config.yaml
num_hidden_layers: 12
attn_scale: 0.148
init_std_down: 0.00398
Each number is 128 + 32 x the weight over its row's rms, rounded and kept within 0 to 255. Layers, rows and columns count from 0. The size above them is the row's rms in percent of the matrix's.

# layer 2 MLP down (transposed), 512x128, rms 0.14, rows 401-427, columns 0-127
size [ 96  80  92  93  87 108 102  97  91  99  99  90  94  91  98 107 103  98 104  89  90  92  98  87  91 106  90]
[[133 144 100 116  96 119 171 113  98 109 126 152 114  91 102 119 147 188 138 126 155 106 127 147  79  46 137  93 135 124  69  72  90  85 132 168 130 159 133 135 146  96  87 162 114  72 129 159 152  87 140 179 124 118  95 176 129 136 121 173 121 158 116 156 157 117 197 139 198  94 148 114 160  96 136  96  62 147 162 166 128  98 178  96 138  51 158  89 108 193  86 176 152 127  99 145 151 137 138  75 142 130  80  58 143 163 181 124 161 132 173  81 154 123 132 143 132 132 117 146 123  94 128 151 168 124 107 149]
 [146 124  84 136 126 182  91 125 184 109 147 129 156 136 156 128 105 111 117 120 135  97 149 171 147 115 112 155  96 117  97  85 103 167 122 255 141 111 155 164 128  84 121 112 155 105  74 122 199 156 163 152 108 139 106 128 123 103 119 175  94 110  93 106 103  88 162 152 141 119 127 153 145 124 119 174 143 132 183 140 143 110 118 212 145 193 136 151 148 223 102  95 102 180 138 135 161 168 113 159 143  99 106 177 188 118 172 147 109 130 112 109 126 116 148 120 172 140 139  76 109 122 181 169 135 109  83 104]
 [ 94 108 142 110 147 126 146 151 126 139 116 161  88 117  93 131 117 104 138 120 165 141 113 168 137 183 131 177 116 130  90 158 148 150  67 141 201 167 127 157 126 124 117 108 102 148  54 129 166  93 134  90 168  87 118 159 126 151 117 138 147 122 110 128  82 119 161 109 154 106  67 143  90 147  93 166 139 159 150 106 134 145 107 102 148 108  86 125 169 189 103 130 152 153 145 178 134 114 115 147 178 101 141 173 211 129 189 145 112  48 164 122 164 149 110 172  97 172 138 193 148 102  95 114 130 195  39  88]
 [115 141 130 176 113 142 151 125 159 151 171  44  99  96 119 147  75 154 137 130 102 188 124 194 149 129 106 127 146 124 137  97 127 132 200 137  99 137 120  72  99 136 165 135 182 148 171 105 110 165 124 112 121 107  60 115  89 150 148 159  88 121 167 193  82 131  77 127 170 148 100  63 141  94 134 132 171 134 170 114  95 134  71 149 180 134 130 156  98 149  95 149 155 105 136 123 139 163 152 135 125  54  60 139 189 171 138 181  94  91 156 155 147 158  96 166 127 127 106  95 116 104 142 171 165 140  99 134]
 [143  63 137 120 110 157 124 120 193 135 114  80 102 170  89 174 135 149 115  94 124 118 160 100 147 164 159  56  98 140 153  96 117 215 161  67 106 150 157 137 137 160  93  87 132  94  96 149  90 183 148 118 110 187  95 113 170 164 122 111 119 130 131 107  92 133 126 173 102 163 154  97 135  91 103 115 197 108  93  76  80  87 100 129 128  72 141 105 100 184 136 153 120 114 132 113 168 124 109 144 136 142 162 135  42 135 126 155 130 102 180 100 137 117 122 119 112 173 161  82 171 158 136 147 122  63 160 157]
 [105 153  85 132 106 140 184 145 112 109 110 148 154 152 147 123 112  69 121 126 101 118 148 125 128  69 117 136 141 118 134 143  76 106 190 128 137  87 111 120 153 181  95 130  76  83 142  76 113  97 141 117 126  96  92  71 180 104 168 105 168 100 154 153 161  82 129 141 135 173 171 134  76  48  67 102 120 135  78  65 104 153 183 108 185 109 161 159 103 128 179 149 147 117 157 121 154 117 152 116 114 129 109 113 126 116 101 128 146 132 108 106 130  10  53 100 107 163 146 142 163 156 102 117 113 162 124 111]
 [113 124 135  85 134 141 132 135  85  93 116  92 121  98  95  44 149 117 115 166  86 185 132 113 125 215  79 189 104 106  77 129 168  90  94 112 150 202 118 207 167 165  44 115  85 109 154 106 128 214 141 140  80 140 133  92 161 155 156 128 157 160 120 145 115 155 170 131 104 104 114 134  91 121 130 141 173 147 150  97  83  88 157 133 122  86 152 141  89 136 117 134  71  75 102 123 166 132 113 101 166 132 146  94 150 132 105 118 121 170 131 145 136 133 125 108 174 150 190 126 156  95 108 133 152 119 133 143]
 [175 142 163 114 129 113 119 141  99 146 163 138 104 100  90 132 113 180 202 191 139 103 139  98 170 132 144 100 105 167 116 193 108  41 102  71 156 149 128 166 142 132 144 116 117 123 114 206 104 156 169 166  85 162 121  71 139 133  61 174  76 115 123 134  95 141  95 111 109 170  76 114  78 151 128 150 152 101 118  99  93 143 119 130 168 165 121 128 158 175 129  95  71  75 103 170 135 178 134  85  89 168 155 133  69 113 147 175 125 105 139 162 103 139 115 150 111 143  93 120 163 112  89 144 138  93 142  96]
 [135 160 105 131 158 131 140 125  82  92 147 132  82 110 109 101 133 101  84 160  75 147 201 146 152  98 130 139 142 150  70 115  63 187  94 102 126 112 156  97 144 101  76 105 143 117  88 128 128 173 151 151 154 118  81 120 204 117 122 139 132 161 115 143 177  82 144 111 110 186 151  89 123  88 116 102 102 140 153  68 158 107 128 158 150  90 208 161 142 194 188 152 112 104 136 144  99 154 144 116 185  72 154 114 132  97 150 100 115  70 117  58 178 123 170 109 120 122 130 126 151 118 128 103 101 178  98  91]
 [128  90 138 207 139 152 130 153 128  68 111 142  75  86  82 120  86 100 150 106 122 144 126 111 145 147 112 147 110 108  93  90 114 108 115 157  90 192 129 175 136  82 104 140  86  89 123 102 164 160  53 103 165 120 114 129 137 160 105 161 127 146 104 121  95 133 121 108 119 129  79 185 147 155 165 151 171 109 129 165 125 119  46 127 135 128 148 121 138 137 114  39  92 117 149 165 151 197 118 164 120 136 123 149 118 105 171 156  87 155 102 128 192 136  63 110 164 121 198 129 173 118  97  79 148 178  77 127]
 [144 123 149 111 170 166 138 131  94 182 146 151 160 177 152 137 168 100 128 113 118 120 108 125 153 141 102  74 163 134 128 145  72 106 182 111 147 107 130 162  95  95 173  50 136 117 105 122 170 129 166  73 150 193 155 123 138 170 114  71 140 157 155 163 141 102  92 163 145 101 161 136  79  99 112 144  97 156 169 104 128  89  91  93 123 127 104 124  80 161 127 120  99 103 122 133 120  69 153  72 147 168  84 131 111  89 236 174  97 183 111 120 140 183 161 126  98 126 131  58 154 122 176 145 116 122 161 110]
 [148 196 130 144 148 140 117 110 153 122 138  97 129 127 138 120  52 157 114 163 143  86  34 151 106  93 161 151 158 113 138  84 102 100 105 136  66 104 134 121 113  96 199  95 128 144 112 128 138 129 156  64 129 120  77  88 158 143 115 131 164 118  89 129 171  69 128 125 154 148 124 125 108  88 156  94 108 103 106 145 159 120 147  94 100 168 154 213 149 189 170  99 180 163 143  80 127 125 111 163 113  58 108 167 138 180 146 164 110 104 129  79  88 168 162 125 162  97 108 180  76 110 149 124 124 105 112 151]
 [128 156 129 199 168 157  90 108 160  79 130 148 156 144 145 146  99  98  88  88 122 154 117 130 126  90 193  88 120 122  90  61 106  99 138 164 130 163 135 109 125  97 115 189 152 152 135 146 111  80  82 142 157  94  97  84 201 193  89 141 115 132 126 125  73 113 142 176 201 143 122 128  86 151 100 170 118 127  58 149 135 131 148  88 181 113 209 174 115 174 117 119 111 183 161 126  96  97 106 137 101 158 183 121 158 107 124 150  66 182 128  84 114 115 138 154 131 161 146 142 117 109 140 143 124 115 107 137]
 [142 111 161 136 145 149 154 117 162 128 145 123 135 100 197  93 147 155 115 150 201 147 148 150 175  95 145 132 202 115 111  84 131 160  67 124  94 156 152  93 151  73 155 116 131 139 122  83 109  83 137 155 153 145 138 106 125  90  83 122 137 105 131 115 147 143 143 166 147 128  82 154 128  74 122 104 104 142 160 110 215 149 120 101 115 133 169 173 148 207 169  94  57 108 157 112 101  95 120 134 163  85 156  93 129 145 204 149 170  62 101 143  99 178 147 104  81  86 133  99 113 112 125 148 130  90  70 102]
 [111 126  86 138  99 164  95 143  95 121 139 161 170  67 101 138  95 130 126 147 112 135 148 113  84 118 186 104 126 110 122 107  35 132 177 106 126 113  73 127 110 112 116 121  90  93 122  97 160 101  82 138 110  69 111 140 128 102 132 117 129 151 175 126  83 211 102 167 115  87  75 185 136  88  87 128 144 157 158 115 147  87 135 117 192 123 127 162 130 110 136 186 148 136 126  89 157 153 123 109 217 166  96 131  87 105 100 133 130  87 124  86 141  87 129  82 173 164  64 110 109  85 123 160 132  72  89 110]
 [135 139 115 115 166  67 101  74 149 142 209 122 189  83 117 109 134 114 163  88 110 159 123 131  86 133 147 117  90 140 112 100  84 118 113 126 124 108 153  78  85 164 148 132  99 122 114  64  59 116 142 116 196 115 114 176 115 167 141 167 112 152 135 142  99 102 115 118 133  75 111 141 145 136 168  85  95 149 141 154  83 132 151 128  75 168 173 118  88 141  91  35 100  86 153 114 129  88 171 113  82 107 158 176 116 124 109 116 129 167 101 109  98 110 147 156 144  70 111  72 105 187  86 125 153 106 175 109]
 [140 116 164 101 118 133  95 115  95 126 131  88 170 155 132 104 107 123 184 124 128  99 155 120 132  27 150 112  37 175 146 143 126  98 110 118 146 162 182 170  74 115 101 120 153 100 146 127  88 202 106 180 101 135 179 162 133  98  77 178 146 112 106 141 147  67 129  98 146 189 159 173 149 180 124 111 116  82 111 152 151 115 174 154 117 187 138 119  90 154 125  78  71 171  98 169 166 165 104 157 135 127 148 147  94 132 148 134  82 102  79 114 160 129 151 110 166 124 114 101 138 157 137 106 139 106  94 165]
 [125 108 115 160  84 162  97 148 156 147 147 111 106 103  61 137 128 167 116 101 122  95 185 115 135 161  99 148 130 169  85 135 144 146 172 161  91 142 145 110 147 232  87 145 130 184 117 117 103 149 177 160  81 171 108 125 111  75 143 137 136 122 175 130 128 143  91 117 147 107 110  95 110 116  77 161 112 172  63 109 134  99  91 137 130 107 123  89  97 153 126 151 128 148 138  27 142  97  66 150  44 143 200 125 100  68  85 125  88 117 139 133 145 119 112  85 117  92 104 153 113 167 133 130  90 109 127  99]
 [160 192 112  96  97 129 186 168  68 103  97  89 159  55 105 132 153 109 133 178 157 131 134 102  63 135 168 120 113 168 150 123  69 124 142 172 101 162 125 152  68 174 148 156 161 114 131 159  90 177 226 122 124  89 128 153  99 172 159 149 106 116 131 220 131  97 135 110 137 130 153 132 118 131 116  85 119 115 103 153  97 145 149 131  89 107  97 131 130 136 183 121 156 141 155 154 107 145 159  51  83 128 202 138 122 110  96  94 102 127 110 115 122 117 124 165 115 142 169 149 114 155  70  82 131 126 142 113]
 [146 154 149 120 147 160 102 123 147 128 155 141 126 179 172 128 119 109 139  90  99 136 107 164 135  68  90  96 128 108 125  55 120 106 142 209 137 154 179 143 126  96 110 145 106 130 140 166 160 200 146 177 129 117 100 117 111 132  84 131 138 151  63 128 104  93  93 129 136 136 103 150 161 111 165 142 120 114 133 140 125  84 131 175 186 194 102 164 167 226 171 134 118 129 167 131 144 146 159  95 163 128  84 150 125 132 218 165  70 113 149 125 106 162 119 119 161 154 117 105 112  96 196 137 166 164  69  95]
 [106 114 157 103  99 140 141 103 148  80  92 177  70 158 121 138 208 135 122 115 111 113 200 125 178 135 168 142 145  78 127 133 164 131 154 164 164 111  46 136  96 110 148  97 114 111 130 102 179  83 132 102 117 153  85 129 132 156  97 157 144 160 101 105 151 112 116 140 109 155 107 139 113  91 166 165 123  88 126 178 136 144  76 190  79 154  73 131 103 154 140  95 187 118 172 175 145  77  99  97 115 167 138 111 218 138 125  87 128 137  81 114  97 139  88 119 162 145  79 140 120 169 171 142 100 153 102  84]
 [ 69  94 123 151 136 162 150 168 135  88  94 180 154 100 139  95 169 173 137 138  79  82  80 130 156  96 153 117 140  36 137 112 121  77 126  84 154 156 104 139 163  70  68  79 128  98 170 187 192 157 131 188  73 120 109 125 127 129 119 170 184 106 110 106 117  97 116 166 134 194 114 183 153 145 117 131  92 112 131  84 161 110 119 177 138 168 117 136 146 148 105 205 123 160 108 122 150 106 124 145 141 132  97 162  99 107 181 144 106 139 126  89 127 102  95 109 117 106 162 118 114 132 190 122  97 146 122 170]
 [106  89 120 115 118 144 134  83  76 164 147 104 110 101 100 103 155  97 156 149 132 111 100 121 132 178 135 125 130 119 103 140 125  57 161 184 128 146  57 200 112 104  96 106 132  89  91 131 184 168 167  90 135 146  99 125  96 131  95 140 105 200 103 173 144 123 129  77  85 107 118 141 123 134  94  80 121  83  91 181 117  83 129 144 118 125 115 154 151 132  91  88  70  98 137  67 117 122 154 134 123  99  91 180 112  69 213 123 127 123 104 141 169  99  91 110 122  77  78 109 115 200 124 139  95 173 152 104]
 [103 103 150 163 113 112 124 158 151  97 155 151 140 130 139 105 154  77 136 173 146  99 134 105 148  74 125 151 146 138  69  85 120 164 100 168  91 139  69 122 170 116 146 135 131 134  81 114 128 104 105 152 113 123  91 174 163  96 127 115  95 102 111 164 119 123 128 167 135  98  45 119 137  74  95  96 101 164 148 136 171 110 107  97  41  63 211 173 108 149 127 167 184 110  83 108 124  75 177 119 145 143 125 110 127 144 173 107 124  99 143  91 104 199 128 150 173 115  95 129 115  94 147 189 156 168 109  74]
 [164 108 139 121 128 105 148 119 190 122 124  41  52 120 100 156 139  87 125 152 118 142 146 126 102 139 134  75 121 104 113 104 150 126 193 178 112 130  98 114 132 118 151 123 124 131 139 208 160  85 115 109 161 136  50  92 146 113 102 167 148 119 123 177 103 127 139 124 142  86 141  95 156 142 141  98 196  95 161  75  95 132  93 101 126  54  90 134 151 175  71 129 156 155  99  99 168 102 124 144 113 125 135 150 139 121  81 174  98  63 102 185 174 165 121 135 131 175 177 121 147 161 112 145  88 165 149 180]
 [132 169 142 129 154  95 204 100 129 105 180 188 187 173 208 171  96 111  87 123 178 119 100 152 167  76  98 186 171 125 152 144 150 115 119 145 137 115 140 109 121 136 119 130 131 125 127 131 162 121 123 208 140 155 101 116 132 133  89  97 100 148 121 142 143 136 161 156 104 147 133  94 110 130 198 142 129 203 153 144  88 133 125  85 134 165 128 122 164 106 101  60 130 148 161 119  76 112 124 138 172 107  84 123  97  77 195 126  93 110 150 133  77  51  91 122  90 183 144 163 117 109 117 125 138  94 113  90]
 [126  95 140 157 138 184 154 145 140  61 178 125 122 107 147 116 130 141 124 161 112 130 106  96 146  73 122  99 116 129  76 112 141  84  87 206 134 127 106 121 129  79 136 128 163  95 132  56 142 127 164  94 161  51  45 160 120 135 123  70 114 183 120 133 160 149 129 152  89 131 119 122 106 107 144 172  68  95 143 135 140 119 123  98  82 189 102 132 175 150 120 121 130  96 129 155  96  63 142 110 120 152  96 141 119  86 168 210 194 163  92 145 119  98  94 104 124 102 126  60 109 130 153 139  80 140 154 143]]
# layer 2 MLP up, 512x128, rms 0.15, rows 402-428, columns 0-127
size [ 75  87  90  85 109  97 102  90 104 101  86  94  85  96 116 108 100 108  86  84  89 106  88  91 105  84 115]
[[166 153 135 133 144 130 105 120  93 153  86 151  45 132 112  63  80  87 197  91 152 104 141 138 151 137 155 138 141 112 145 138 135 192  81  88 114 194 103  49 100  83 196  93 168 109 140 143 109 126 117 156 170 143 164 110 174 122  79 139 136 134 164 127 153 141 150  73 113 123 179 138 130 120 105  89  92  73 137 119 154 191 130 127 125  96 176 168 116 110 132 137 103  98  69 160 152 218  76 111 138 127 141  98 158 123 110 144 126  76 108 182 110 144 118 118 105 150 134 104  80 126 147 130 117 117  90 107]
 [133 155  62 197 155 159 117 144 130 167 173 147 133  60  67 139 101  51  82 144 164 130 139 160 134 136 164 124  85 160 210 145  96 195 157 118  76 146 161 113 153 141 105 111 143 176 168  84 180 157 172 127 175 141 127 114 119 178 107 147 162 138 128 115  95 132 139 128 133 139 193 106 186 120 139 125 133 130 108 118  92 105 122 131 133 128 119 106 141 132 144 148 155 178 171 169 144  66 179 127 145 191 165 106 119 122 145 142  56 146 153 106 124 108 110 124 102 120 177 101 177 100 149 108 153 116 155  85]
 [175 114 120 103 104 112 114 125 147 179 110 133 115 129  98 115 160 125 120  90 150  88 123  94  73 164 137 121  73 159 144 179 134 163 104 102 117 118 100 123 143 117  98  72 176 135 107  99 134  94 112  95  75  87 133 156 158 186 149 174 120 134 162  67 134 169 136 129 154 149 123 113 136 201 113 127 121  77 104 119  54 146  97 128 151 105 118 133  58 109 160  76  86  79 111  99  98 141 150 108 136 177 174  81 140 115  67 140 148 179 107  71  87 161 175 126 120  93 115 114  94  85 134 133 140 183 181 195]
 [ 92 138 118 168 146 144 138 142 111 138  77 169 104  83  87 107 125 104  96 177 151 115 106 180 150 145 107 155  96 111 120 139  64 118 134 141 113 151 133  54 132  67  72 136  83 100  74  74 105  72 107  89 100 129 111  99 109 154 103  83  97 120 118 169 198 193 120 118 166 162 130 144 104 128 141 131  61 140 162 133 184 182 161 123 140 145 127 123  84 112  89 100 109 172 113 156  76 108 146  92 175 129 182 106 139 148 146  79  97 140  84 136  84 106 129 128 139 117  74 137 101 113 176 150 120 151  77  76]
 [104 169  90 129 137  90 103  96  85  74 100 148 122 122 126 129 200 109 160 163  67 111 103 129 115  74 131  92 143 166 131 114 150 201 126 122  64 115 131 105 129 116 101  94  85 128 169  98 144 108 106  96 130 116 127 168  72 165 127 134 160 122  98 163 112 133 121 139 131 170 155 200 135 186 134 105  84 121  91 124 155 122 154 137 128 122  46 189 167 101 125 146 152 162 148 107 196 109 132 150  86 146 124 132 203 170 141 105 162 170  97 112 130  93 104 122  78 146  68 117  86  68 125 117  99 166 134 167]
 [143 195 141  79 115 146 131 167 119 134 114 192 161 118 162 177 182 134 138 177 119  77 102  75 138 108 198 133 103 159 176 106 137  92 102 125 143 143  96 124  91 103 159  69 133 118 160 159 172 103 133 107 147 140 120 135 117 140 106 119 154  93 168 199  96 111 142 175 138 158 154 132 100 236 164 136  88 129  87 105 126 131 120  85 123 131 133 139  91  73 155 163 108 190 160 159 130 124 193 146 179 164 171  98  81 124  71 144 118 165 115 126  92 151 126 158 114 148 123 132 122  62 126 137 142 132 163 144]
 [117 180  99 114 105  69 201 156 156 102  82 115 127 112 121 142 136 126  49 125  58 130  58 142 114 150 124  87 142 117  98 103  86 149 108 182 101 113 112 118 148 121 135  99 140 190  72 105 110 138 108 117 125  95 120 170 214 199 158 137 140 145 143 153 171  62 174 149 106 105 179 153 149 155 101 186 139 138 117 168 164 135 134  95 101 174  98 122  99  92  93 119 143 161  96 145 130 109 112 144 132 108 107 152 184 130 134  92 145 127 147 137 170 141 128 142 121 186 143 159  70  88 200 119 149 140 107 135]
 [131 166 128  83 136  95 180 100  92 108 139 117 142  98 138 114 120 107 162  87  98 158 129 139 128  38 140 103 132 121 119 166 131 168 133 161 117 196 119 139 146  99 146  58 152 100 131 120 118 137 162 112 142 118  51 162 134 151  73 144 132 134 108 135 125 100 119 152 124 132 100  84 114 104  61  92 114 155 102  72 131 134 118  71 197 109  79 201 127 129 177 141  91 104 137 134 153  45  89  62 143  88 131 101 164  87 143 139 128 137 127 137 159  95 145  86 118 145 119 121 128 115 138 122  79 229 124 171]
 [136 143 133  89 114 109 128  96 134 141  67 143 124 135 148 138 127 128  60 161 123 123 108 132 133 106 136  96 144 173 126 140 148 174 127 117 194  94 121 157 133 141 145 146 216 173  57 111 103 114 110  90 135 137 143 144 124 145 117 102  77  99 112 105 162  97 120  83 159 153 164 165 154 124 129 147  81 100 130 124 121  98 193  88 126 155 124  69 120  99 132 112  99 140  70 172  98 105  76 125 111 191 215 125 133 174 127 125 189 104 150 169 113  98 204 114 125 104 121 152 124 147 211 158  98 119 207 127]
 [119 117  98 177  93 174 182  66 106 118 117 110  73  68 137 139  96  99  77 153 144 118 123 184  71 117 168  94 157 101 118 156 134 134  73 134 113 167 104  96 202  91  73 111 145 116  99 134 125 161 137 167 188 153 144 116 153 130 127 163 138 128 164 135 124 141 159 151  98 198 126 141 140 126 133  94  95  35 141 139  84 121 122 115 124  64 120 122 122 112 125 102 153 183  81  88 121  87 118 126 109 133 184 117  89 167  93  89 154 129 131 142 164 124  71  95 127 108 117 135 120  86 130 136  91 211 169 138]
 [114 164 154 127 146 154  86 148 139 156  83 144 126 105  43 134  85  72 134 181 117  79 179 152 115  68 174 133 146  90  98  92 146 119 112  70 116 124 149 186 147 121 174 154 173 183  89 115 138  89 134 209 118 153 146 134 124 169 140 140 142  88 141 116  59 139 184 194 159 124 150 125  84 114 129  81 117  72 117 101 127 160  77  96 132 131 147  79 110 104  73 115 170 115  69  89 136 104 147 148 108 130  89 114 155 159 162 117 160 155  80 141 136  86 146 121 134  95 109  76 139  91 115 113 110 129 135 118]
 [151 168 148 129 102 103 139 144 115 157 157 119  91 120  82  98 151 107 137 106 131  61 102 119 121  94 142 161 112 141 156 129 125 167 165 162 106 194 135 115 122 154 127 115 156  97 155 130 126  67 210 145 156  79 122 183 153 133 120 154 121  82 160 144 110 133 132 175 142  99  81  83 128 134  89 104 148  67  93 119 116 202 144 112  96  94 158 120 119 125 134 191  91 115 111 179  95 127  96 144  81 115 179 139  80 154  93 195  46  87  45 129 108 122 127 103 197 161 106 111 130 145 123 118 100 125 131 171]
 [160 163 112 153 149 103  78 118 102 147 153  94  96  86  95 142 126 101  86 126 159  64 116 131 156 148  90 159 123 149 131 182 117 109 154 132 106 170 168  51 176 117 141 106 102 167 110  91 193 136 147 116 171 131  92 117 126 152 172 146 158 127 180 145 144 131  86 167 181 121  77 140 150 150  95 187 129 108  78  88 126 161 133 160  74 115 102 106 164 102 134  68  75 132 138 139 152 202 161 139 195 169  97 134 114 152  89 128  86 142  67 168  57  97 154 112 129 161 130  91 132 116  99 155 114 115 128 108]
 [148 123 146 116  66  65 149 186 187 133  98 105 102 154 109 148 133  50 174 114 149 140  56 106 133 116 105  96 160 154 132 189 212 138 140 160  93 144 102 118 174 157 135 138 131 175 138 174  79 147 201 116 174 154 148 132 148 113 159 161 110 104 103 120 137  79 142 134 113 181 124  64 103 139 138 146 133 158 110 134 177 139 115 128  72 171 134 119  97 110  96  91 128 121 147 183 123 128 119 131  73 125 193 104 183 176 132 143  91 117 153 111 117 183 150 131  94  86 129 116 124 137  90 106  85 144 148 169]
 [112 148 150 144 140  89 176  96 124 174 117 127  93 145 109 140 114 130 149 162 133  87  65  55 125 169  68 108 129 100 135 100 189 184 184 150 151  80  96 131 130  41  82  92  95 150 122 132 122 115 106 171 125 110 143 111 107 160 141 116 108 171 106 126  76  92  83 104 118 117 170 167 131 153 142 173 126  82 139 104 114 184 174 129 201 128  65 131 145 112 135 158 114 138 120 167 173 115 127 118 166 161 134 129 132 153 185 160 151 139  76 163 171  91 117  94 121 136 115 193 157 107 171  99  90 110 162 167]
 [191 177 135  76 101 141 191 160 131 187  91  98  93 119  95 157 217 122 148 175  96 122  50 106 118 154 129 178 106 122 153 178  87 140 147 133 193 121  89 111 173 130 137  76 130 166  52 105 115 124 158 126 110  95 114 104  77  92 140  77  99 102 128 136 119 138 173 121 155 141 121 135 123 191 150 111 150 155 116 119 119 123 118 137 161 131 159 112  84 130 147 172 162 104  44 127 134 122 137 130 113 170 128  94 125 131 133 141 143 144  76 136 148 109 158 157 146 193 134 127 122  57 167 120 114 150  95  80]
 [121 166 129 114 128 113  84 118  61  85  88 107 155  75  67 116 108 134 132 149 100  73 127 120 107 147  85 155 126 175 136  77 141 129 131 129 106 153 193  79 103  94 139 109 117 106 131  70 142 136 121 146 121 131 167 125 140 152  82  85 149 133  98 129  84  93 145  97 122 110 127 163 169 164 108  59 132 150 126 110 107 118  80 132 125 148 184 165 178  85 167 191 155 149  91 138 177 151 120 117 157  43 112 142 149  99 140 160  92 178 147 165 130 132 138  75 110 109  46 156 131 120  90 148 198 182 122 136]
 [134 151 134 189 132  60  85  72 151 145 126 171  91 153 111 123 101 165 165 107 107  69 106 126 115 162 124 122  99 113 148 104  68  98 141 126 172 114 157 130 196  54 126  88 132 143 131 130 121 153  70 112 145 165 128  92 151 144 115 120 145 152 134 104 121 141 111  85 105  77 152 125 176 161 141 128  76 146 114 156  96 114 126  82 170 146 135 177 112 113 121 115 160 158  81 137 126 173  74 125 153 204 115 114 158 140 188 173 143 151  85 128 143 169 172 150  91 105  85 158 203 142 180 112 125  63 172 124]
 [ 88 142 138 168  76 128 108  74  94 123 107 122 104 129 111 100 113 121 172 115  58 165 160 140 126 108  90 111 139  87 172 167 156 170  89 153 165 111 117 101 106 133 171 149 165 138 167 138 158 132 123 135 138 131 205 127 162 116 120 184 155 138 152 187  81 102 144 107 149 164 131 107 100 127  91 134 108  71 164  95 156 173 164 161 111 105 178 199 106 110  66 162 146 142  58  99 164 129  78 160 165 161 174 104  96 166 139 110  86 108 125 141 141 101 151 109  80  94 100 142  52  74 146 114 119 157 136 142]
 [123 205 170 136  87 128  83 114 128 102  84 180 120 157 179 132 168 164 104 107  71 135 164 135  99  68 163 143 113 124 163  97 174 173 224 107 154 150 105  71 127 102 148 113 175 152 115 111 126 181 141 102 201 117 116 113 127 151 139 148 179 131 109  79 175 122 151 113 132 122 129 136 118  89 112 128 173  72 152 137  91 111  67 167 109 107  82 152 113  87 144 130 175 139 157  88 159 148  86  89 122 176 118 112 175 157 114  50 154 133 103 137 112 146 155 121 134 128 108 156 163 148 160  93 127 163 150 130]
 [107 174  99 120 117 118 114  53 159 189 128 139 120 138 141  90 200 104  94 201 156 149 108  97 114 156  99  80  91 127 174 119 107 126 158 130 139  85 168 115  95 143 183 156 126  89  84 157 143  91 106  98 152 173 152 100  79  82 156 104 127 147 142 127  96 135  98 142  71 165 154 115 151 118 120 181 140 147 165 166 139 108  84  79 136 154 169 104 106  82 129 148  81 107 101  96 128  83 134 188 154 157 159  92 184 120  87 105 130 164 120 158 122  81 123  89  71 119  75 137 141  69 113 119 118  99 155  85]
 [149 159  97 103  96 108 156 115 162  64 185 130 106 103 129 134 109  80 125 102  95 146 179 189 136 206 117 137 149  97 186 112  69 173 129 101 137 135  94 118 142 113 141 131 141 108 155 142 136 119  75 154 229 135 150  92 109 145 144 150 138  79  63 137  99 123 163 118 115 129 113 115 204 142  95 140  75 104 145 119 159 157 159  93 130 118 129 126  85  59 148 175 167 161 112 187 150  98 101 172 134 147 165 102  94 163 134  90 160 153 124 136 145  95 142 183 167 106 123 128 143 136 188 138  79  99 151 117]
 [156 148 166 147 134 140 177 148 129  74 172 124 124 138 129 151 178 127 118 140 151  50 127  87 136 111 136 133 162 159 141 178  88 187 186 133 158 146 146 142 148 142 144  86 146 134 146 142 178 129 116 163 106 158  87 191  95 116 168 149 147  85 113 105  95  83  82 164 141  83  91 118 158 130 137 156  91 145  55 137 114  74  86 144 112  74  83 174  45 104 164 173 132  86 121 120 184 163 107 102  92 142 132 113 155 161 129 115 105 172 140 175 111 138 140 123 120 199 122 127  77 142 119 150 162 127 190 134]
 [121 164 131 108 132 134 133 159 126 100  90 131  85 169 124 152 111 129 134  82 154 173 127 141 133 161 176 112  96 116 158 163 147 126 148  74 124 143 111 112  63  96 145 127 149 149  37  86 143 121 135 161 127 113 108 178 168 139 145 132  76 177 102 120 147 110  76 143 108 108  68 127 124 141 118 138 167 160 137 159 140 204 113 132 154 149 169 144 100  94 105 121  95  92 155 186 201 148 119 147 180 148 139 183 103 179 141  82 130  91 129 136  90 103 100 113  64 130  72 168 125  38 152  97 175 130 179 136]
 [ 97 116 137 148  69  71 136  91 136 137 186 143 139 136  87 121 147 146 111 131 166 104 112 119 121  99 155 158  92 132 154 110  98 206 120 105 162 149  79 177 139 132 122 124 204  94  64  63 174 136 104 135  81 145 158  81 161 166  85 130  98 174  99 146 126 121 112 138 109 150 188  89 175 169 153 126 105 111  93  95  78 118 129 122 175  97 128 137 166 112  97  67 169 153 116 179 130 128 157 120 150 165 116 109 108 120 162  99  76 108 116  94 115  77 154 163  72 103  88  94 105 131 115 126  79 133 182 181]
 [138 157  90  96 121 111  70  25 115 143  56 146 121 160  73  92 157 110  94 144 132 131 117 131 124 108 144 103 127 132 163 166  79 149 116 142 132 118 157 112 155 111  81 148 162 164  93 136 213 177 155 145 143  92 119 107 166 108  94 151 143 124 104 104 149 146 157 160 142 165 103  88 151 141 131 166 183 168 141  83  85 178 128 144 121 104 121 143 106  71 135 157 103 152 101 110 148 107 114 136 127 119  95  92 145 191  83 106  77  81  94 155  72 163 162 172 118  92 135 131 127 117 105 132 124  71 201 183]
 [109 175 164 140 164 125 138  68 100 168 155 156 142 115  95  85 113 134 136 133 121  94 126  93  62 183 106 124  77 105 121 127 144 148 175 130 140 189  92 168 121 137 104  82  77  99 101 144 132  97 130  79  96  99 116 150 135 134 155 145 138 154  99 152  56 121 174  89 123 118  53 160 165 175 127 148  76  95  99 140 137 128 166 130 153 144 149 194 144  96 170 193 104 136  66 157 112 113 168 104 145 132 176 122 184 124 168 160 169  51 127 101 155 130  94 169 116 150  95 138 118  91 115 129 148 183 148 127]]